Part of a small language model's weights: 5833 steps.
Each number is 500 + 40 x the weight over its row's rms, rounded and kept within 0 to 999. Layers, rows and columns count from 0. Numbers have three digits each. The size before them is the row's rms in percent of the matrix's.

# v: layer 4 attention value, 512x512, rms 0.0207, rows 270-319, columns 384-511
# o: layer 4 attention output (transposed), 512x512, rms 0.0263, rows 270-319, columns 384-511
# q: layer 4 attention query, 512x512, rms 0.035, rows 320-322, columns 384-511
# k: layer 4 attention key, 512x512, rms 0.0316, rows 320-321, columns 384-511
v270 104:536437537489516438488492494543441504512446503495507551496489496505532504446486537423569456487482533486506535389532514503506522486477511518508517471462476443504456550492475499485498557406452507452510507460494555454525495529448460519507501630519497489446437480582484602533498477509474478455522558514504505510487453500504470520493513411468555456488396563503449510460496477488513573468476
o270 105:451492411571430569509502522497536506469457510533514480522556486549524511468520472551518522478506436482502490517469504534507497585499523504469582521513535532425433440541510482456518469504571450519463561521486497522498516444505452473561434500448519479432560441493473457434532549499501507532506519563429476493434481456566457538514505545535422465531567460552537457518480478527483465499466
v271 105:530537426491521577535509539564519503475518486508496505495515428501468521424447491525535496436463553485481454543448481456500526551503473495592481535451513500570501408502593472522473484527547497517550652463433448449457460493451388516446549436528524512450463528538546452507437516520525494519547457467490492509456513468520480527524567547497502501513590495526523518520499523538526503500451
o271 107:470510558494497494430467439535500541544546504451491517506463534464493446567527527553480437507530490531528549432509516475450510360524518510376551465513503498514531551477474514451522533443511505494498426472462554594552536489570499435527490505497551506509478535566526474547533493520455463485447504535536523524535524549474454477454490445562525573509425509533447580497448489491510429521477
v272 102:443493491571473400441520502569497559486453425457560543535492548512567456503490449479574510592530505516542525478465416463493452505510555559459514473510474501520529545461525574477493493517506500540462516587500526522498437499531498475473520471485546481427529537507465559580437469535542477474487562540505460560510489545434483533515570555498436489512494525406511426503491542529505508413514
o272 106:538460519456504593473447506423479434471504515503457531515515521528510488491531492467508458470472421523465478546559483519503551540507502470572441470538514504461451482550518489550518561491545497421526472502507458481523525474488484517571488570445459482496515506514525540449542526529493518502527518477443497516478508466587578511509483519525525462508510496551497521542448533506462422504449
v273 107:546579510506515472497423509500516498491466492505572456480458516491439505551452512415516464562482547495494481547497471518505468490569497460572512515448477479550495545459496575484511511563519447533502489544516519493591513472452483485466433551506495554465512524536531484504483504579515516444502519574465531487473532527414492571553549494464393477502465530486540420511538446534464491533429
o273 110:477453507576470465540528478454492506516558542502432480492580580557498501480549477526532510488490477505510494424532495520502496509473479465469564487476510593494520502558460362501502521443487486521510522483470470530444505465535455454524523537520559506490464509376574515563512464518449554515461504492491514533545460505555502460562511574547545506487468503518466535423555519597463452541543
v274 104:497515442443532510563505491467479520498556428481514549518487459488611523508493534495490537451482567540503481481517503549414538512466486581501474462513460528544474499447543552485530552509513439527483496488491464471569430489507466473508479535457464497493470511484475460537545509449472499492542528507486509459508534484445485518507494530506516506515533488521517516451491513557498478542455
o274 111:525444558542481523463493562566500480568522549511480415509484454501447527449516575550446439570549478508480528465464578392491451457479511410440435540551539459476509536547488493567504510499454583464522458458515555598448549498565472487501519536547536535475536480465469518504472486509474500487457560521497483512543431529522489466533441511486473493483493526529483537500430482535502515490476
v275 109:547507533498440458490496455393392515551473489508507517507482534472487459533456492456420457521496486546466539444519467494538462501498470499443559490490502478456564485453442502506487542458473503545599477546498536488583596506555524554515460531489488453529485500505511560509466468538527590459449542504474461544519508578449483471513502535467423521562463452554511480555471487527386472494547
o275 104:478473440572486503611523534469539461541485533462465501472585518573521498523548514510475549506476482463563516493514514558512450602478446517543540505570497557455417533534538512478495437499589546509435441532483464513441430473520512445496527514515523508517483455456525513489523513474539470502489475528543541494484433481554473534547490529482518501497550517503506447436506455524526496500461
v276 116:502466501480490444498432461612537536453519469491524528548506475568546528503515542529507481472471519505512481625571485536484465509432478488502553472463471486553502421506508571433474465511395544533571491543455476523485479437526494472471490612391536511486550457503503494496443557395484478494503563483474528475557507511472495435467556449492516445479429470473498538482461501505487460443463
o276 117:492509569567502552502500559441460470519529595488453516499409493487485447501496462469456525521554497534436559425460516411499496494498523455457433542502501511553428574580460481591486589529541514429517537491580545532513527466504490545499478466584512532516492528456465529467548467524478514475447502538505510418540430445500469502510416549510431543522458447510522552500509468456543429515518
v277 101:544490473571476556504507478426491520538554552491512506535502494496440495495433467540428529452488517504530442543452504502469603501495478493551541493479451454477503473576482483520471402541512469501532488461512477468477558556505429539497423446523525518507529471461501394444509511579469457523537566496554503486492496481528569487504511485523552541472515534575525420533506476540485441529464
o277 103:487573525480525477544578467510572456564463469514526450436507476424519505528523475481544418509475438494494522540483483585452437498547450505544557454456434548452520502534464478530538537509470465574548484496482500444490500510496563509516449531479522383526481533505584535578494484521514585502506430516549425509533519583494509493542566478518452504497459485445505497524556487467451564495509
v278 105:481466507516485460532441489491481492531567579521493498498464526429425492462529535453483511526496480567504524493483518500511494500514432465465564580541481465437555488487562489527519467465495493567502501498514488524539567432495483571505509523463495466580480473531438542417504446461484470521512463526486540422486489497422542485422568493477550434566584476502554551516479455517584462425460
o278 099:557563494498503545484543449524518460457447433516572522494460474516519530615523545465493500483563497444506449501432528521524538615501567597550502454547553546481473476461449548473502449515538530498521490523430501466457416533527489466551450521442526494421495455484552431530477583507560506502535484458518444569507468536531454471546455472479485481479474493466429435530577598435465530503552
v279 109:533407505574515439499438459492538510510421544533472536453506505502542485459520486456442452461505520461508533391435444480470463504451501513479489511524527465517466539507538547507537510484577511422514510512519479519456555498479470573509507529582470551556521553464515530524492444498515470504483508503480561520503514495494413448521454480481425465468464467418492437557502458546531541506456
o279 111:481488513515421563471545496477495534415506497462557476470504555511527515547526471555549503528534435484493503546542497529572521603482519492473567428537538559491474420487537472459425444483494468490498487482499519444562479483512471453614504540435531473357427481521503481467500551514526502494534506403452432516414474507512548537530532506549484442492577581557513459509517544540534487520486
v280 102:498431456497469485485526484476525486504533508482466556517541482459542531504514495480547430537484495472505660508426529465462449497464450573459510499420500509547509475483435527505530558564469573431534437553591501473572508418498501475478476538507539432447454505533490480516492467593527538504479453571501476457422430507506458518539499514492493532417520525532498428431495528530518462465524
o280 108:503508450521506528450466479505452562478513566505498497547474477588461482437436473498523520467524472499454514502532461558513463546500501404525459511485520523490505494557544486533518555484526495494450479547493504536501443485462456534570538469508465560551519487480508546482500483463487460608542515462423503487518504404493533546492446519531486451620539473564505489496500486502486494554403
v281 111:488538480453489409428506457551458524511539514501554487471538500570453476481488467519428486515503532466460534498478525453530508510465703510488516498437505477447510474405482515516465485522467521553502531589513530444524500575514465505495486481512458526462417526497500519517465487496479528481520479503459515511514478516519512536535533516464491473513446501466496500538488428445503500512486
o281 118:550522502520472576564554491475451502534502514548424535568494566491478536499477487442523491534481475490542477492556495508510471439578385515509506543536494551500491513537457511481493499393558467484518453499482488584500533439617446502549511561464588514514545512507518490544516467499494494504528468536522558509533466551492482512514512482563528503422518496510477443504518424569450529502459
v282 102:512441465520532460470555507442425439524546507472506471567566376421475440474550446527491525474497466442499462457495494494506474485496463470547472477495503423496458436533551493521511470560464539539455500524493533503580529516529514473525533533489465502512520468436533506573502455534547459520502554499500558477462557492491467511491546511491472495423461527588499489509397503446520474522451
o282 096:493553490489491489487488531615525503486446563472491544512481514521447490463472513486437461491497527546470563526513533496489500380490524522447484541537493478494496514509527475547516506488493519485530469493507507490466443494511536526402519534556521520506524482505491563507516519507449465484412447456495492473562493470476527514494468576569499519527483441485488538551468482516509469475466
v283 102:489400496562509473480509484529563501545467506515513473474482511452587488493532529494529488548515447520504543511508477552560490519441479542564567459487496391508485562513493539520453516551468562534470453530532515546525476448506508485511517478528431435489477560445528544547537465576501491482458509454547530453486512519490530442470442541458537483447506412545503523536520526533492527505540
o283 109:483595436498515530528453491478537482456500485477533497516494502554446521491523519519515465500481507520527471466472548443486512482581547470448474568573485556560522489493523529531508556490479438438476564512515516472479506548468495551570525590538510492522470525555478516471455497476523485511580471503466483582488475489516435561520507487588442498524561650447518443528487504496513484484498
v284 108:486503515443534479480517516537429508516519433514563534469503439482535519467433557423563513492505555482490472493475496516518513462497508526493472546511476498567534446529591482542486556556448511500474411493491587502540476462493420487469507520487501468415441400512531524493427441551513504421527493513516457598465508514521502566467527492465538443503540500500490462460488537470520532550545
o284 109:524501485529491448489545439539485463568501565471424548569523500508457533531494448503486473467486464462484570515521576458471451585539541440446492473545513511430541534463462559431536539442571516454495524531520493559481495457577464487578460541435528526581535505486477507542534476531421487591546481571500527512556540453470504503555449583465509533525464495463494499539502510546462532493446
v285 105:497546487502464530609503459536553515487535551484469467536523486493413492555523479470465497514507548526516487489510570574419473516507503423455572469545488490449569526458480478509430555449502481569497540508494518473493476544569391482513490529426544504502486403511513559475510534505486526471528451464504485490521485472474522485496472579496536482511488465521511522513434501448475493501558
o285 106:496449517490499515434502541514466487495462536485480564554450497460513553512434519497384455445536559432489525492486487500494502408494519468493525573500501487479405477485477563465441498516539522433445443486503501519527454476481577517541516469529486536529532462479525522513532478427451464509408523529558561449502503462471424542454501457506448491587475509499450467545506465506495431467493
v286 114:496577461441497562494489514531540513474522477496484485531500563489460564550539517524581513481497531473513541561525499483506479502534442421510512538514483505548531473487477516508457525499531457505495517446472496497484550522576549545492474404531478555574565478492530445494593551458478505590554487473474509469463499503504479513473461448485574419546552514508522530500509510449519494485551
o286 118:543473557504498458484549516538450445500552511457493562503514490471484481491483493456424514479515551526483467502514519547492559385428533532492440526479474451488607532492481524594534464550445540569526493476472455549479417482514532501516467526488505484479571457429455428574463440466530477489470486468582509456536545497472609435495523507461501601457413475459512542521509546540463460485496
v287 109:539494443498575488532447425520467489528513432432498510502513526485487557504530488519485515514450523513496502468477538542433513499500478474493468518551456501545614461488515452502436501521605455472447572582573550526433481515508482480490468456560471477436418465512566519567569528543476591552517483509566512484484522481463511559524571554506487545488446510492520498555532516478478534393468
o287 107:532495488483459477453520525483488526476454424512559559516457533508463527547461520437479440474578569522614461535456589459539462616455532507467517517499568506493483519464537540537502469485422520481483441471437505532559447464559493448536535536521459536590542452508473505568420461516457442480466528463524469498547499482484471508497454464440483504491530482502476590486412489563523496496507
v288 114:470482534484457532499500509456570475468433482506500480514489490520515510450557539482511460432570424469465432399450469452501498512513478489532544573526535522449429537522462462499555549498484516488537542473477447514509474447536562481498508509500548618526494475470473534531544492575563447491498467497533501535511515508528492470462558499492465526410450528537508452554484444502591524435529
o288 110:496539425517500517495484475554513528479475524543521557491563512537542491533453502481574577517480514505487479522509502510460514386540482566524477445460496510516492470460551464475507440503509508543472502466503484518510487528488500558410408465530438390510553509483537423495493531429513504493521539437445447501442437546504478488466481453491469480569559461522518605497550490480463526476406
v289 099:534457497568509478500502471414626473491502556509522462418481502481464583488496533535524412484523479511494556453456444468485461513492472503550524503555466513466516543472563520507525538484489540481432554479534465521513471523508535526507568495499537559531516457506471464412481531459438543498466550521498508540545468483571433493479410520488577560458505488497415511574557512523450493416514
o289 103:472524537451450542466507505549439522460455456490587412431504510480549537504539461514522666499474513435482461505454464510551540486513536506471496502482584535541478481458489455468478420490497441505521460457449551466511580464529472496488502539550478489408499523483420490525480528509530517491574522435450500546490547540497488485505575454533500464535520532496565527504457466479541504533443
v290 112:533554532463458509462414486488479489488607550452527496498490588516439512549542462451464489504421529426485522561473500483513494494518452480500479462490470447510477533448530562526447523550459529517452457520517524485476535475481542540498520401531468497509521504496476465488561571536476549527506483459500448439525500569441474515510463424503403571587527460546552472463555443450483497509424
o290 112:529548511465559447579593494499498473515516443547467544513475460481426460507433455527470505479497498577480533451499454528527513555495489475555505524488539543485563486542487452540522503465469491532505479484440464490499450510475478437539525559532492493555524464411496492505456406504485469484538498478526569492584552443560595518543538585506594490456453491413496484464489526545457516546534
v291 103:529451564524526427475554478549479474441427458487521514457516475510414570540512496568440479448484523508538463415502515512482532503498491488512471523547544511492458502521573556533458436495505455509424551523486542514423587417482566517503545487563534443444432465496491517565558513499504440526513538546578524500546485502493466428503513452499568559520508403466475541534552471540488504514507
o291 106:496537501450488552501491481516506493475439436541528514483440504494499453543507482444501525486484469491555586499425548513528465595482581568497561454591473538497513447469520498458524507564456552556479523450504484413526432545507481429521414531418549519586556475513503502401430540485481535434477471423446491528539507559481507507450501438483431482460522499467484504505519441490489494456536
v292 108:493486479450447474505453515427386470551505522454476520450534553471506566550457523447501529512483510556465562487519504529524446454494516452494539548477452486527545531443414486548352524419429472521493441561487470462584606525457515531514476467502418501527489462506493566568498563554479497523518558508551569559558452415480553487464570513537482534523460496511511467539498462517442496513550
o292 106:554519522526528516538558477512529484474469505489489484542494548553498516520532464450468460499456474492577474527551483500523460668473506526475509498530535519440518488509554516507533444467547568548495493480532489497450394455548470476537527559473522512480572456460525503564508451454538509478470447478497474473457462502537509521540473543486467468463535482493516499470529544520487489469531
v293 105:443591543440499529444560545483470503522514525532506493466456495445466526551575537563567509458529547471495486505523492561565445509497423547552536457544481495495496415483556463520537555548470537515466571493502515517554574501470486468511492573476545544527554510471529423609477500546502394520547524530465453499509462435588511542431508466490522517445425549507569526466513477490562608474520
o293 098:534466491499542495561467472547502470497485473538552598507578486557497500479449506466529560539498477560522476482511530439475530482563518523485500490468462506484504513463447525416500474494522506497522500492500525555503489500531553502487539445490474503467490473499470556476486523457485481490479478434505510482496528531477494473478487514368454467501521484452444513526477541540502510502467
v294 105:467490471412468399536475517518636485474497516529450486538494453512504539427446578575542507562434446489487467516501479476502471552513469475484545516496498457508508527443533552517520534455504564509495502501442467532501517492415482533484472427507489518452565528452477428503604538461511471536506521492445451494556524485445508482483532540495547539504508567552453430503513456517593480469515
o294 114:515568515515537520474494486537405553521545452514572540497474449486556445529529419459502534474550542454478471505470466489460523554483533458501457494369448511506471454537463423542480474567531473515522491457570546489518492510486529483420510474576488439575473469555501481464465469469461502474511487510527529474488501514491510467510442466451537489544475441491471599481491534369440517538434
v295 104:501533442511574478460532451533444531557536540539505491534524497452518514520478542530528567460468566500534415480522462527498497533497522433470528487549469375588519495488474514550530465591514408451458479493494556464467449569593515474490430470562523533534530436500467503442525572550499508531462501475470479550468501467567523498477478490515569533469474513446443504524515479504418494513521
o295 107:488491463451505488510564563500507416465474484498508525497498517496438594459447495503451461471459473559511484519519525480489477449497554520480442529497508466427504510494490543503505544486506552568504448514535506474544487480536484510446544614444452470433495476447525435601495502506390471475513461462528500441576474499396555503459503490475503505490504476481542560525485530485502552495527
v296 102:522544505488477492536454438475471527531562461526556475455470579520499510504415516445491490495539544479504494488497469537453526495523484526510471453420419413537464457540391572537510456589487495526467493520490503471518502486470456519493514485526508542552558551583525566523479453466486568450520501514476482455486520493430487427588512482493453501562486486454462497445505534494467486570435
o296 107:529450471500519543485509513529518457500526553480477510514552484488432479504524454562467492505485464528462504525522503533509527432503509444455464505585574541472550540514537452490439524410518523524540460508468485511443492496545448456528534538456488529448472525394548445503481486570454461534450517458561559539514505545582564550488520520579562425472461482556520476493558509581452425474526
v297 102:487485434483505530542521456470509518469490561532498471500452516527488531495504527464503535440505531461551537519484532415480475477485505468528581545480517446461541528494486465510535524383465491526519474499488496524401560402445445522500520509572521493492478447504546490510470529475439574488487480502490484487426469423515478500510572524534494436491449529502536498553462475492555535535515
o297 095:500564510505440502488512462504501502552520464457461475524524533472472519519514486481488520531430518505471479522502445494526520424513483525472517432482550510511467534516510413481483493525526463478528528457469521395517555493482587503487426467562461490530558548493540495487501494520516501450488515486519504475550499603494487537491505527575495540468503443532456484494530452460423429453489
v298 106:507432453507479483427503528545502498454503450496428503511497569529518498515487546487511488528457504499507423509556432558492553499488555447469493550485524496446430476495550461464464522626494483476466465471483491519388535467485457490474421529538473523525497428463503427514540438435478508513461536467440524470505480535508561496490531525513464513475511476540487486527462480537455505549465
o298 109:444504443515502513586484503460494586493515476525573512445579475505505474491486458461529553489538486478538455486477475499474458528451446543510512468449529540508476508525505454548516464401477453535471548540542509437550522531515521570400503524511439473452514535524443598471471520566472530510548500572526468524527496486456475455529505459487583557528465514468520523437533545483532519455560
v299 104:508498521486504460463545487475443500540466542535483520554508485505530450481443561567509564505499485503511459537493533470518480470464483483507554502498418505491519470434499539479576434503472472521480525487471504516526502529523496554503500485557452499518472571447504536478514578435538602491437449476510511558470520497459456532493525434509460474477537524491500535517535479511469381425470
o299 109:505545521544523521536477482422509489523551468429509527502532591458517484500500406489531526492496504512497532478437497460554559580501502528541470522437471501539473507542520485470457573524517569499545511561533441505441489404471537491532462506485586528479480459478587448522500459527528434495545496533532472446494546450519541508534499539407510517476441479529460454468526448504514584565532
v300 109:420489430591489482519532510584508491485561502520447472492518476488531471413545552545513527456474531564475489508510447578460561502476449506487467496591518593527538518537567535509523483522476586498503476431415515513381497499496498460526465579439476422536510467483539519391477481533463390505524487533516530510471501490572465417503512510491512530522627462590491512531531549487510529511512
o300 112:520452496446536493440481497486522536502469465476573552498503516537513485565490494491495458490543526474551492521530557523496502580492567506501479510474490468466513507456445514482466512505443475472490522542524497487586495550492476569466474503503481477444493541589384459470495471533473482526511485416471441529530489518436494473473492438446479534465502525421547476538478501428539542455521
v301 107:486490441525483496503503497506524463476498474505509497511534499492513557466445506508520513482508493438528576544451486485507509464484396491584444495436511503522398553517502586547517496566475521465523426458544455521581509437508568465487510490524466498494578539497454470399518543541512503517553525510492485447563536482398470433520484445526399481455515530472491574459473552427505472524543
o301 107:493435541539517507519485548513483520497551514461498488513550455577467460526543430499498524534516519537412538446545454547486482530524586499481506478526481489517575472504525460516505474563474489554500526514501469413460434521467498561498479485514462482438496466507555483512545425504528470514448469496495477563429477457493593502520477551501499485578452456628504497510501501515546482574489
v302 102:444468477478441523485555533434558533511518542546460456545475489461468425522491508537506497515469463504484458528471453470491410482505452528478525529484430470505521422466497488487455470498461490537492521512450445523436459532491453485517507407473516558419492451487484474374549499476431498458497492479519506503526495491515477533470492502504645492553501486400485462597452550485554480542573
o302 112:523553546542462512497541482492444474486539518446454537430497439489477548499495443535463578496477591463451470497452464504442549480535476431515468485466491515508514580542543514493529515448527486571572449491544508502486523455521491542498460518556553409568461496474544441596453462480536536488463518511569481491539503546459578489480505471387454521392446454540527518547497484456463506487470
v303 111:543595450474531563497532515520497494556544515496516478502482583497458510443470504523504516474478542504490370535437451464530511534507480457563478495494551532536554552533490497551449543480451473488492495404443437508430536509499453532496475395561541486514473472472519446478500558489498495535497503513535461436561497510520514555517492483533529544565495485504501430513499485539450449546498
o303 113:477521518509505484537561446492489480532467470457563442524495516424500529518515513479463485512470495472528528494503514501492460628556489518423481479443489451485495507477475494555515500494549531560458532471499528462519470508505553500445532508556506550496502555503515477528526431554481552501505487446519520551511472596481491450503525555480525503435570481468558533546544489450460524428512
v304 110:555427497507420465475515594473491526463532530554508506525471506521526516471581527493551444485476530511517583481483497424504484470559537510494497515382539421508418537571541487474533494402538544422494455554537488493520502485512560518479509511527467484497522531560489461472451466626567491474509527491500481505447490464377538537583497479504452505466532524525510504586489486494486467515488
o304 114:455588504486520511447494451434511514514479437512445466482534450524558555517498467498540546498490493509406419510478477477518489481447500574523503465493518457439522466507494479508491459584499440480567579557475496460462556460473499491507484455507467536491479492472486538502464480491491516488533474504506458555527541483481518549469477517599546477527497548512457536449477485447484531529515
v305 107:499396598525484451448509449458420530542511480488528538512541528513482476464504457474414459558521524474479493469514495523540446525485515466490515533484470417524457513426464457449491489489474463473551436541527543428522464541537514534536505479462456489530460533447495543542526521438514503494478516546565519500512468567534495487548441504529490526460502506507541541558517451459489496492563
o305 110:536559438503528513558511525450517500436479488552485491479474580530522534537485490513528488479447426495559487524534497491504545598424442496604549526471433571396539465514540550509466512464509429519504512505552455539506528501549501471563476540534514483444512507498507540506433471500482528476498498513448512514476484460489514541549566503548467504511563554520440428442521488574478511478497
v306 104:518465504516525496537488495471498493468540524525508537411460556475488396471494518444477534520510543486492611519453488461518454452511497492477505496504457375511470551523476584519520502475587539466472462514555469576431558554550451481475520497558474401563543541536489499502473581545492568522506547531534466508507496523550540473531505511488475578370469475477489451496488515390502531496472
o306 103:462517470466514532475551516447464521514434472538540506551541496547431599522509470523513410539468427520545491444568437505514478624499471489490558475498534580493538409485535541573473491481434516595545494541458536456572490443466485574591532508410560579440498424448500544524469418505462440576584465496449544503431446427504473499523442505479484435526560579502529470494514513568454532527521
v307 104:541482516542529597509496490505530504464448515504543479389517489525497522521563548500457434483544545489476522366493552481492506527491425449483523502566571513496501544511591524537556519464540479530462497468434549559505558454498491497482546532435527567529502521499442489525481509497509600493485461544503537501511463533509516494544520462485568476487461476445487539506494480463487521521445
o307 106:446450538505502475488481475551455521495472531448501438507528552466558568526584510563526503532518469510519545509512465516529526384490519527474532528506539538531504468485451570442461486505512530469516518486472423462466438509508442484528456532465512468379480522486500428465515512483543499511502536474498470523438475514485412461513514482518395453491548588507543415499596516570470467530487
v308 102:555554494513488487555465515542526532504524512474522518466530504477496527543462474494488535532531500473536519458519494590513528445468531516485459415508463439503506530383474560489552575565441512502537496470492480510465487487513558548522498597511461470480494508478517492483489473429515455457422566478486539484476476488485459482542481517464431446470458486403515527480521569525439501548521
o308 103:483425479559451493477475490495399468460493514465532481532549515544517471539549537464505453454513470549506555490501549492493467623478494459455541559583547609535459487626528469515446505439511499497473511528469530492481428511539440451570540542464555512455523492401510545501527497547483467527521483457507498517478494476533508487490491550478493455491498534544530401543469507520505520480529
v309 102:515422521518568474548485589525406477538547554439440489491548459519510431402475480553430514446463470546512491539558512462544547509455480447419505532520488526471472548451534543494480525479512490524546508497506503550437462570419487452445576479463469470503524552513488513494496524504476489488517521490572538530541576452522514457444486531522515537527496487487481510503510504573493488503512
o309 105:483536523493478486490454496455528487480512499463494407545410476491488538541527514476521433538502563493504526455496518467546464554464481539519503489484475495550489482465502529539468470520489484453502437531497558434550562518567498548392537527594490481566499516597553596475499470509556575462497499500526497524567404537492451519541452480557500535434507489480519518514422452406497462466560
v310 106:550462491543528615438501441523531531472416464532526492467448455480531496548502546524531518499541507431537462564484502508545528523468471554438445506477409451550486558423428564508629502492513502529454523499544502526490454535528471506495488508456504530488453548537532515526576522500519493517489458495494437463489488522594505508484494473488578503448529406457530546496508485481433513532470
o310 111:486558497514549497499528526487518442486573593452461465454457530485539524446470516552468487524446487517476503451450483540475571518568503446504500535516553523487519454541551575515481552514509482496475490509469463471495526451491439479576504563446552404469466530452427442454492545492487525496534532533427511504494523519480537502481502496543544448548487584517510457489475537559557494544458
v311 110:515516526476463573535521460469489527484518466464480524507511500481539455486440490481415470415490492519491495572504547507478472527505436425495564508541542506459473474485495483506428505542499488434443554555470482538496471455475557543489520456547531556467577469427468483460544465545480592513539510475584483518555562468468529505468547462501590527460518537528529445607499516509538507489468
o311 108:497501541543512471482496502559516434502465523517469456527497471459470497529491519526534565502558514509465516482507473508504505423488537542476449472466445433531474487481582476498542446536455446566538543392516475446476520519492471502423510483515489463569499455478513466565525553547572467472453491451515478518531452537483516538441447518457494487549459416460536576434552517423477487525559
v312 103:488520463522555568481435537477504513488547568526527512531501500516494495437477526521521483450485449482511488541477458523501493475546463535511525556527481453478509459533624455467485506546495448458473471455528443562429479476505486546519565473524520455482527451503478468400578551398450540536554542488396488479488496492465482500515505412544525500536585518534461487567610537539535524528582
o312 106:526560504400440447482556479462482504560520444530563492435420444426447513560509478509459538481567551468517473437473517535498551596500526468501494479514499557497543489457481461478480464462437419536534526497448553451497520529492520509541496523486515513565449518464525494547426478543477420453437515489501469503573558483486567501495536546386560508461406511443525481483488477492517544466508
v313 099:507501540507518595446479464580553574465546504548510513470430502537588586429514522501519472497497464478504520519541536464504544495513525520575481548523526570485561529564573467481497547519462506457385556475548503467440459479443427443460479535541540501591490521479471534502480458471472518458485514473505533492501440467492499449475517506507508544509431494569460518499559472488500484478420
o313 098:492545526471500492486459505505504471511447463543556458514568527438471463520455527453539580554499542575511448469453477467476504554518459570484546447457499495503439466498455482474539467498483482544595508543494542519544570501484512592449567435516513504432468507513475445508485524520538496479550469477510507499555519555549424481532538497465495492453487478476523533478483451471507575500525
v314 109:457446480530486555493482528550435470527460462538533543513437441470390560537498512540519491558440503532505448498515459526474495466506504509474509547541448496510484507509532461454472498490516470518524543603482532507432494522530417517532507499558550432456481545550486500482586463555460500481507510498519507487557542432572433572516500514456604468527427524510408472528447520495485501487534
o314 107:507499474440535490509532476469475513487493521448509522488516478536520531434464536515460428485496525483517474459487463491441491388460435447496501586469502517514497505485493501450502535449533512458501480490567564491523538500529529478524512490490474544528483433475548502477415462485421529522444513537486568498480474547475497491511522499555491568482460547490474483501467476552523523505455
v315 101:510520452484585480537561494508554489461531502480468480479448481437545467433546530579635580560471527521495430578526472528522532473494541507549493559523504484501492489499439484509524503544506519502461554465473455468456495545557478474510496519418525515508538505524544485516548416474472490526491510459473431508548485550468515461507497575478478490543539499448450606500475537489517481509506
o315 107:459517568517513520485468495472448473560519532517507500481533485551463527506461432510423475500490505523470488490501519511489534600512497528510460459503518485526572515568480553588523506521520576549535422523520486587503557464507491491487516489486511473460484544486454467488528560491510482478513472543530557510489558501513471433503486499460547517435412514454503493536469551503514537548482
v316 104:537472484488498396488543523449494473501453480494506507494522529533485444477545470497493495480503510539491585509463464490468404473474486548446523444527451484532512464529548494506492507448474526508499529511468533570554510563495530538507538502507558475470516552498501486514482549540567478472444542525471496480518519599486472549496431436534478417571450484513438482548494535451527479533526
o316 109:453500525504505577525434469481583499461501545495500472479494489553562532533552532477536503507471503483496455460537521511565592582511533445470570508495493534523477514491504570471460530528537431481497498493499471557560464477554464446596434528469527543463444461500515529571477498498543457519520513478509539514445480451552502514521473497485438485431550562504486465503454496530506471496463
v317 107:526542534467543507388485479513459551541512462503514519478503538480535518611385512508516501574523496464490546547468526470502491508521506533537484500499514518472562518532505536488540520555521503543457456528565526454515527478521476513489436505461515459482492433550466454540551468427481615392574453492489517505531465495515533449542501490498523499552390501523522450441450459487419531540461
o317 109:518474483438454443612567515513465480488520521494506433504546552505451583391499466468470510475443510529522474486550500521528478369519423459494503553453511513513525502492454457523466477422434475446547499491472518512458525479482489479458559565483525533505504538385495543495445444539429486556547544547558516534544519592509527520514492515599520513511512523491564505444526477563457549541534
v318 108:504529524441543508500542492468521502525485599528509485525496516437424525523456459553530502454493519479503407444470434566535439495480559495472495456477426530517501540504543476553451495461482422572525584469469482490533529541506418540534497463510556545528504453488461504503533525477446550532520578539431475468547503514600463539533490450523530514488479507442473518538492478498513452512469
o318 103:525496506525492521589531518493459460496520493487510479447537504522480505516501524534446502492439485533561538508525523452509559476509456479484515526517506503464472507501505505448536505483545505553435417501556518521460519486534486446434452585512523463481468455424549435512502499455507505475494474469576513496501488537498537495518518493395489503447494467500545471507526518524437457487522
v319 105:504492518547499563473490504515447458529483483465508512499506553483498469476533502547509560496468537490502635475543477455459501462490558451509428500486495489531564580502542447463604494501527533505470488422537531481518448511479456563503445448490510356428518481465499489504503538529542530511506525514451504531532514516488520496459481532536454485467473478455484516472533511507448495547558
o319 104:447464477503512532566485507515469487497477518482445495539474497557521484543530523446509459531525472487510474488533513497531461766538503525527590493540492503521476460460451548493421534494566493518487495607452492493509503436464446443486526568441532567538528484555518570529468474545475474504547494523505452468472500457473465504555472522442491486511510510528537496526399519448555441516480
q320 067:457507459555517480477495466437532495472509491431445476531515500459479506453504452499499425456487547462513418481532466483500452459396428469476520539511430492434401558508561418367487555543543456458477547496512513479498510563532493557522472587529532487441587551557561553467526503512500497550459475441503482418474472458506512552476518500498517529480470532493587516486539479586567457467506
k320 075:539527531506496505493482510587525510537550604394571484482443539522598494490531557423477518463469515541571496516570495460428552493542518490499457492474537476425515553467522457442470475446523555476529445469498479500512588521495511459542529452493466464483506559520601535498522460505554426518573504457480493536501424565504476521417488429452429471499494584461512462539475495554495513552531
q321 075:426505485467493494440526540528539484485494517382484540537467523521477476495527548517560527496465533582488512624584529474486536522483475504489485485586497510497505509496487486507421496561496549500486457493449444467422524516494554465459484432413502530489536517518465507491448566446537501480507483483477521483450540478470574522508459495454520508519542518514477480527484472447536472475515
k321 072:574512452517513518423534522544512538544475567496491502579454511454498510427471593510433520479421522509510502501574439471482516553440484505497469453468490529507496579552461498450463525547578496467509450496452497556536592529445588470469552501549522475569533490549541551477470478433503491558526528502471466466526434528482484569483550482409507559499410441477490488539490523562500419468473
q322 072:515567401514496485552458485527485491461490515478465434538529449505458446500554546513482482501465548457501530550473484539468530522486501501549417533446445467457453561443584478448449493472489544459505484429549521493517447552508559524545508452501496535483516472496503496499522447477543524523501510442513510537464511504447532479511519461488600589484569484488535499457474539518544572484518